python train.py --head_dim=64 --d_mlp=320 --activation="swiglu" --norm_place="pre" --norm_eps=1e-05 --bias="none" --tie_embeddings=false --init_std_up=0.0551 --lr_mult_o=1.5 --warmup_steps=200 --final_lr_fraction=0.05 --batch_tokens=[8192, 16384, 24576] --doc_mask=true --train_tokens=126800000
Each number is 200 + 30 x the weight over its row's rms, rounded and kept within 0 to 999. Layers, rows and columns count from 0. The size before them is the row's rms in percent of the matrix's.

# layer 7 MLP gate, 320x128, rms 0.269, rows 67-75, columns 0-127
093,202,196,190,199,184,203,217,215,151,203,173,225,228,188,183,214,184,215,189,216,262,228,166,151,225,161,237,179,241,134,178,207,175,215,151,238,211,190,227,164,242,259,196,167,235,236,195,189,200,92,222,223,211,167,254,222,224,212,238,187,249,185,197,209,193,167,194,188,242,189,226,202,197,219,173,223,222,249,200,223,183,177,221,212,226,205,254,142,202,210,230,187,116,145,176,222,200,183,183,162,201,191,207,252,176,199,203,172,188,215,161,194,164,237,188,219,254,174,223,203,222,179,155,219,226,218,161,225
114,181,227,179,200,163,201,184,184,232,205,215,177,184,218,210,192,256,191,222,201,198,213,211,157,245,210,233,159,247,160,215,218,176,183,181,237,151,194,193,176,155,158,139,224,253,163,166,184,198,139,182,208,227,162,156,203,188,198,210,208,224,230,209,233,218,247,170,237,155,152,170,221,211,227,230,174,121,201,169,148,182,196,269,130,202,178,191,181,228,198,231,230,227,186,166,184,244,191,235,152,208,191,174,177,171,150,167,248,197,207,164,176,212,153,217,159,185,168,190,166,197,227,210,182,185,180,205,210
083,237,233,189,171,244,216,147,225,235,146,180,144,188,205,223,227,222,198,113,194,226,187,177,184,162,170,157,214,210,165,239,228,217,216,161,181,222,200,168,216,196,206,209,244,173,223,202,215,145,224,225,168,195,144,206,234,183,171,175,195,151,246,229,252,227,181,187,161,169,188,200,159,170,202,159,176,179,235,137,130,211,221,221,203,190,223,201,184,187,195,212,259,211,267,222,217,240,193,172,179,187,195,230,175,236,178,223,182,229,208,167,209,199,260,187,193,203,174,181,259,188,163,179,182,230,206,172,205
092,221,141,173,251,210,208,204,219,199,204,219,215,192,182,237,185,228,172,239,236,188,155,196,180,214,133,243,200,215,192,163,214,169,198,217,183,159,233,166,155,187,215,193,176,191,214,183,210,205,147,224,226,159,229,218,271,244,197,153,213,112,200,174,175,228,169,205,198,196,245,198,216,224,219,204,180,252,213,197,180,204,200,192,214,163,184,187,188,281,188,205,239,198,198,201,193,182,166,176,216,153,194,207,160,180,154,179,140,194,183,194,195,228,174,182,305,224,182,196,182,185,243,259,232,196,220,217,236
112,191,217,202,188,194,206,242,171,144,168,169,169,188,138,193,232,235,159,269,157,168,187,216,270,197,205,240,211,176,206,138,203,228,222,161,191,156,206,192,177,187,262,182,159,179,193,208,197,184,233,188,147,200,159,253,176,158,193,195,212,192,186,135,183,167,231,254,178,194,195,167,233,226,202,173,214,201,225,230,230,213,184,226,218,200,239,205,196,167,197,141,182,194,211,191,191,183,206,200,224,169,216,184,214,240,255,168,146,166,196,183,195,302,202,171,271,199,219,186,200,205,179,184,205,225,215,211,200
092,192,165,217,236,199,214,200,178,229,249,177,201,152,168,173,203,218,147,253,169,255,217,191,212,201,212,260,238,213,164,167,230,205,203,213,176,230,180,185,186,246,185,210,196,184,245,230,228,188,186,194,208,167,199,223,190,181,193,237,206,194,226,187,216,179,170,168,216,237,212,202,229,192,235,168,221,187,176,155,234,167,179,140,231,195,138,204,247,274,213,196,200,136,154,160,203,233,166,166,216,197,218,165,163,230,191,97,221,193,160,168,188,222,219,159,152,173,167,216,239,211,189,210,246,193,176,208,176
098,215,166,186,272,183,235,169,186,158,226,188,160,188,233,188,240,160,165,202,186,207,156,184,190,243,175,157,190,200,174,217,170,234,209,175,180,210,220,212,194,153,204,193,212,231,152,207,207,204,205,202,238,235,240,193,201,206,153,206,158,236,182,198,238,162,174,183,211,150,206,181,185,183,170,232,206,194,232,225,195,251,159,157,177,173,265,186,208,149,233,177,179,244,222,160,228,170,154,236,179,205,111,155,249,230,184,220,214,222,218,215,198,266,222,182,197,194,226,165,198,215,212,246,218,155,252,171,225
106,238,181,186,232,190,169,202,220,195,210,243,185,270,245,162,210,155,205,228,151,236,191,171,218,222,216,268,200,185,193,135,128,187,222,199,202,145,268,212,173,196,165,191,174,227,119,245,187,168,174,203,230,150,190,241,264,203,206,190,204,209,175,211,154,249,217,180,228,230,183,254,186,175,203,189,146,184,200,213,202,193,211,200,210,204,197,249,187,226,224,200,221,157,198,163,203,253,173,177,192,213,194,146,234,180,209,187,199,186,207,235,198,198,168,161,171,232,149,193,204,197,169,219,153,191,212,198,237
098,197,207,197,172,159,134,241,233,216,262,197,186,241,180,166,166,186,191,191,238,209,223,205,181,225,223,157,105,189,212,181,211,171,225,228,207,209,177,221,236,176,231,184,237,188,251,227,184,186,189,214,163,173,164,190,173,196,211,231,149,266,208,179,202,250,162,179,192,207,197,209,209,184,209,192,217,242,217,212,181,200,217,194,239,245,179,200,184,240,167,228,126,156,291,204,184,237,162,217,245,196,208,212,180,178,216,212,211,202,153,225,219,244,212,209,184,176,168,248,195,191,222,201,187,232,177,129,178
# layer 7 MLP up, 320x128, rms 0.265, rows 67-75, columns 0-127
102,174,215,194,191,196,215,219,199,227,212,222,180,158,213,229,233,199,220,182,226,199,215,153,234,187,202,191,209,145,148,201,210,221,206,204,247,197,243,226,165,259,194,184,150,229,199,182,178,249,228,238,221,107,212,196,216,229,221,183,223,167,182,180,196,200,241,205,191,151,213,165,174,169,212,215,196,242,260,206,241,195,207,297,230,218,219,172,140,206,208,138,209,186,161,222,154,223,216,183,232,234,223,238,194,166,151,192,195,235,192,149,200,200,220,180,154,228,216,209,207,245,167,239,155,165,219,177,187
099,154,226,228,202,188,228,218,141,193,179,180,194,236,144,198,182,224,158,199,170,228,212,246,171,244,205,160,200,230,185,226,199,231,201,223,260,174,168,249,190,184,220,228,216,217,201,203,214,196,159,174,226,183,207,169,204,160,225,174,231,192,220,132,282,134,200,201,245,271,203,177,196,276,153,187,193,165,182,196,164,236,190,177,214,214,201,184,216,227,184,189,243,201,173,178,192,177,167,261,219,210,188,173,187,178,200,183,240,253,169,242,156,241,175,162,163,193,189,196,222,151,181,204,199,214,199,214,159
093,194,184,161,210,224,215,197,137,242,207,189,202,163,217,230,248,196,199,199,170,190,205,169,192,157,219,157,200,199,132,185,197,197,224,194,189,180,223,210,202,181,225,192,196,187,204,177,232,211,211,232,136,254,156,224,132,155,203,174,241,192,227,167,187,186,172,168,148,156,181,220,202,262,178,182,244,135,197,164,156,204,225,285,168,198,191,178,225,237,190,152,209,195,210,167,214,157,155,191,208,226,198,189,161,181,169,184,212,210,187,218,150,272,190,185,180,218,192,178,213,146,201,151,179,237,212,162,173
094,205,235,192,190,197,159,194,178,207,211,194,172,249,197,240,216,228,144,158,205,190,200,176,225,204,150,181,199,183,152,175,186,211,211,133,245,248,210,210,212,165,232,207,271,188,156,169,187,215,169,152,201,167,224,241,238,205,216,176,207,186,211,205,144,175,226,185,140,179,249,216,180,182,233,147,158,186,216,201,196,167,192,162,206,203,225,229,206,186,196,194,205,150,275,190,232,255,197,166,193,200,190,229,199,238,203,257,165,133,169,150,161,239,234,160,173,187,161,209,168,166,217,188,172,197,183,180,205
107,225,136,179,187,171,200,222,234,263,164,260,220,177,164,205,222,164,149,194,276,180,159,189,200,191,158,169,228,196,240,246,191,233,190,211,213,213,189,194,194,188,225,187,169,177,176,259,228,217,223,173,187,233,177,195,270,242,232,152,214,255,174,189,226,195,179,226,193,217,210,167,183,150,160,179,246,200,197,184,181,159,179,207,225,143,207,202,258,195,238,183,245,232,258,220,193,234,167,202,186,195,203,214,225,206,166,127,243,207,209,187,213,233,196,192,247,184,227,209,200,177,188,215,191,209,146,225,214
099,177,168,185,208,210,245,223,235,221,161,169,200,215,174,187,173,254,241,158,230,181,218,228,182,163,208,217,248,194,186,234,212,189,194,183,157,237,161,200,178,220,258,181,181,176,186,174,198,195,242,164,165,246,201,200,193,247,248,221,187,206,195,246,172,265,239,206,186,159,229,156,219,177,228,186,171,215,249,178,199,165,195,201,226,239,162,195,217,231,202,195,222,195,229,158,276,243,167,254,200,181,273,187,205,244,197,233,209,160,182,169,253,210,158,180,174,202,199,203,233,218,207,179,273,172,205,210,169
103,248,254,209,128,195,170,197,205,203,162,201,252,212,206,195,195,228,258,209,241,187,162,238,178,211,232,190,235,238,197,218,263,230,193,269,175,199,199,185,218,190,215,200,191,187,194,221,235,194,201,186,173,186,159,193,204,255,216,181,189,177,209,187,169,238,201,165,219,204,213,221,219,239,229,155,217,172,174,206,208,162,196,207,229,211,222,225,277,181,194,204,220,163,119,173,166,259,190,202,170,174,218,257,175,231,153,191,195,226,193,231,180,229,158,261,139,194,142,202,162,208,194,188,184,229,172,205,155
099,243,252,266,256,222,241,247,183,215,184,155,247,208,226,191,231,196,218,202,224,183,191,195,171,208,206,219,220,148,176,149,194,232,135,202,198,187,188,209,145,174,231,194,199,211,184,257,204,196,198,208,186,165,201,178,241,222,184,208,129,252,227,125,200,202,217,119,220,262,164,196,152,160,174,160,168,180,211,219,176,201,175,251,189,199,128,139,210,227,173,189,243,181,218,214,169,182,203,193,190,209,180,167,191,213,167,177,204,199,206,248,188,208,211,200,175,181,200,208,201,212,211,216,203,225,223,222,153
095,202,199,180,185,168,140,221,236,190,203,236,237,241,178,223,201,225,205,239,218,199,196,244,182,194,199,264,241,171,190,216,213,221,231,165,190,229,158,161,258,200,224,201,279,181,188,252,167,175,173,243,164,205,237,189,207,236,193,176,187,256,241,207,238,230,159,246,182,210,220,188,216,241,207,170,171,170,208,193,181,235,229,223,195,201,172,276,195,225,134,208,180,213,164,235,164,154,165,189,231,198,188,216,214,194,175,267,231,204,191,155,191,195,160,222,173,173,211,191,166,207,233,140,164,223,201,219,221
# layer 7 MLP down (transposed), 320x128, rms 0.321, rows 67-74, columns 0-127
097,230,225,183,143,184,232,193,233,201,201,160,239,211,217,209,224,177,196,256,190,192,196,221,198,168,173,189,219,217,217,159,176,172,213,202,175,248,171,193,183,158,271,195,237,212,230,155,162,221,296,191,176,244,223,246,208,201,184,211,168,187,240,210,175,211,183,193,167,143,248,244,197,153,165,182,215,191,211,296,178,173,195,227,171,130,206,193,231,206,179,202,196,207,213,247,223,185,197,198,180,213,198,226,149,244,181,174,198,183,230,137,218,197,192,204,220,165,193,174,170,192,187,217,147,139,199,191,209
103,181,193,216,203,174,174,160,142,192,173,157,196,199,179,175,188,187,200,153,178,294,226,221,197,182,191,212,196,192,201,210,254,221,193,219,219,161,232,178,167,203,195,204,214,211,220,242,237,186,182,187,199,172,196,274,210,139,214,211,235,170,208,206,214,199,233,171,260,207,168,177,197,215,184,165,232,188,160,242,175,168,253,164,228,145,131,221,212,228,234,211,189,158,268,176,258,207,186,171,124,179,226,239,234,241,178,148,203,171,212,238,186,187,212,201,214,177,215,201,200,184,239,182,207,158,187,175,217
095,195,132,174,217,172,188,214,211,198,188,216,153,198,218,220,194,224,222,205,160,178,222,160,226,202,242,195,174,154,174,201,201,182,196,184,190,170,177,165,211,194,210,205,233,198,171,173,152,122,179,261,244,176,210,192,205,205,223,186,163,258,138,211,162,247,170,194,238,217,230,193,149,173,214,225,192,196,196,193,188,180,222,141,244,224,183,223,175,209,138,166,169,207,223,201,191,195,212,263,207,220,205,262,206,180,216,202,181,192,218,197,186,73,227,254,191,200,200,191,181,212,170,250,210,192,172,171,222
089,185,219,218,179,188,188,186,205,205,200,199,221,155,196,205,207,247,175,227,179,243,206,227,177,192,186,231,185,203,219,242,187,199,223,206,189,207,174,225,199,197,158,219,213,224,178,175,124,234,268,212,224,186,179,121,185,206,171,208,242,219,198,235,174,224,211,237,155,234,194,257,251,200,208,144,208,123,247,248,188,122,221,220,154,209,195,218,252,178,231,226,207,223,157,228,170,200,199,225,236,206,202,160,221,184,227,183,185,282,169,241,202,163,223,249,222,163,191,226,206,173,155,181,185,195,225,209,188
095,226,201,233,244,220,202,243,210,224,274,212,188,167,178,149,192,280,140,187,205,199,165,204,239,224,177,210,148,213,185,175,139,217,160,179,177,162,143,232,182,238,199,229,162,175,247,197,204,206,175,195,200,146,210,158,192,214,168,207,218,189,225,175,175,279,219,211,171,176,176,226,211,196,225,178,213,200,176,179,223,236,178,221,206,183,213,190,234,231,229,159,204,175,173,197,218,218,230,181,212,205,198,221,185,135,189,246,199,238,210,149,191,129,205,168,183,260,208,155,225,175,209,226,162,198,159,196,227
096,171,208,236,233,196,223,178,173,155,191,246,225,189,226,195,177,190,127,189,181,242,175,221,217,187,191,220,170,209,167,173,273,210,165,223,240,153,201,190,185,239,184,209,183,224,183,238,200,218,198,208,208,158,212,207,209,198,221,205,243,215,242,205,229,191,141,198,221,217,175,233,196,232,149,160,173,170,121,102,154,168,219,204,202,169,192,182,174,201,210,195,168,256,144,177,167,182,170,279,206,213,230,182,167,214,208,189,208,163,207,232,198,254,168,153,172,217,167,176,233,221,219,208,223,204,201,218,212
097,178,181,206,194,203,180,169,189,226,244,174,190,156,193,192,232,201,164,208,240,156,204,162,136,197,173,170,188,203,176,153,217,221,232,175,162,237,216,193,247,193,175,184,214,231,208,178,200,206,174,203,272,227,220,169,165,174,210,192,190,176,173,183,202,229,160,176,218,189,225,149,179,168,227,211,183,245,193,170,182,177,248,173,192,191,194,181,242,155,154,196,115,242,141,216,193,185,182,222,185,191,175,233,281,215,218,191,207,206,248,247,205,286,198,134,214,204,207,195,243,153,215,196,165,187,223,191,216
096,196,186,202,203,185,207,220,176,165,224,157,190,221,152,181,197,225,197,174,210,152,209,192,206,213,221,162,125,183,155,260,228,216,176,154,191,207,164,234,178,169,238,177,180,227,209,173,185,190,225,198,191,183,228,187,172,169,162,222,186,172,185,192,195,201,216,181,176,230,213,180,152,249,238,229,204,190,186,151,239,221,249,167,251,245,201,164,212,255,161,230,173,219,193,231,222,215,227,203,203,213,232,217,138,230,215,123,248,170,177,167,226,164,242,263,218,165,177,179,199,142,245,165,175,208,202,254,210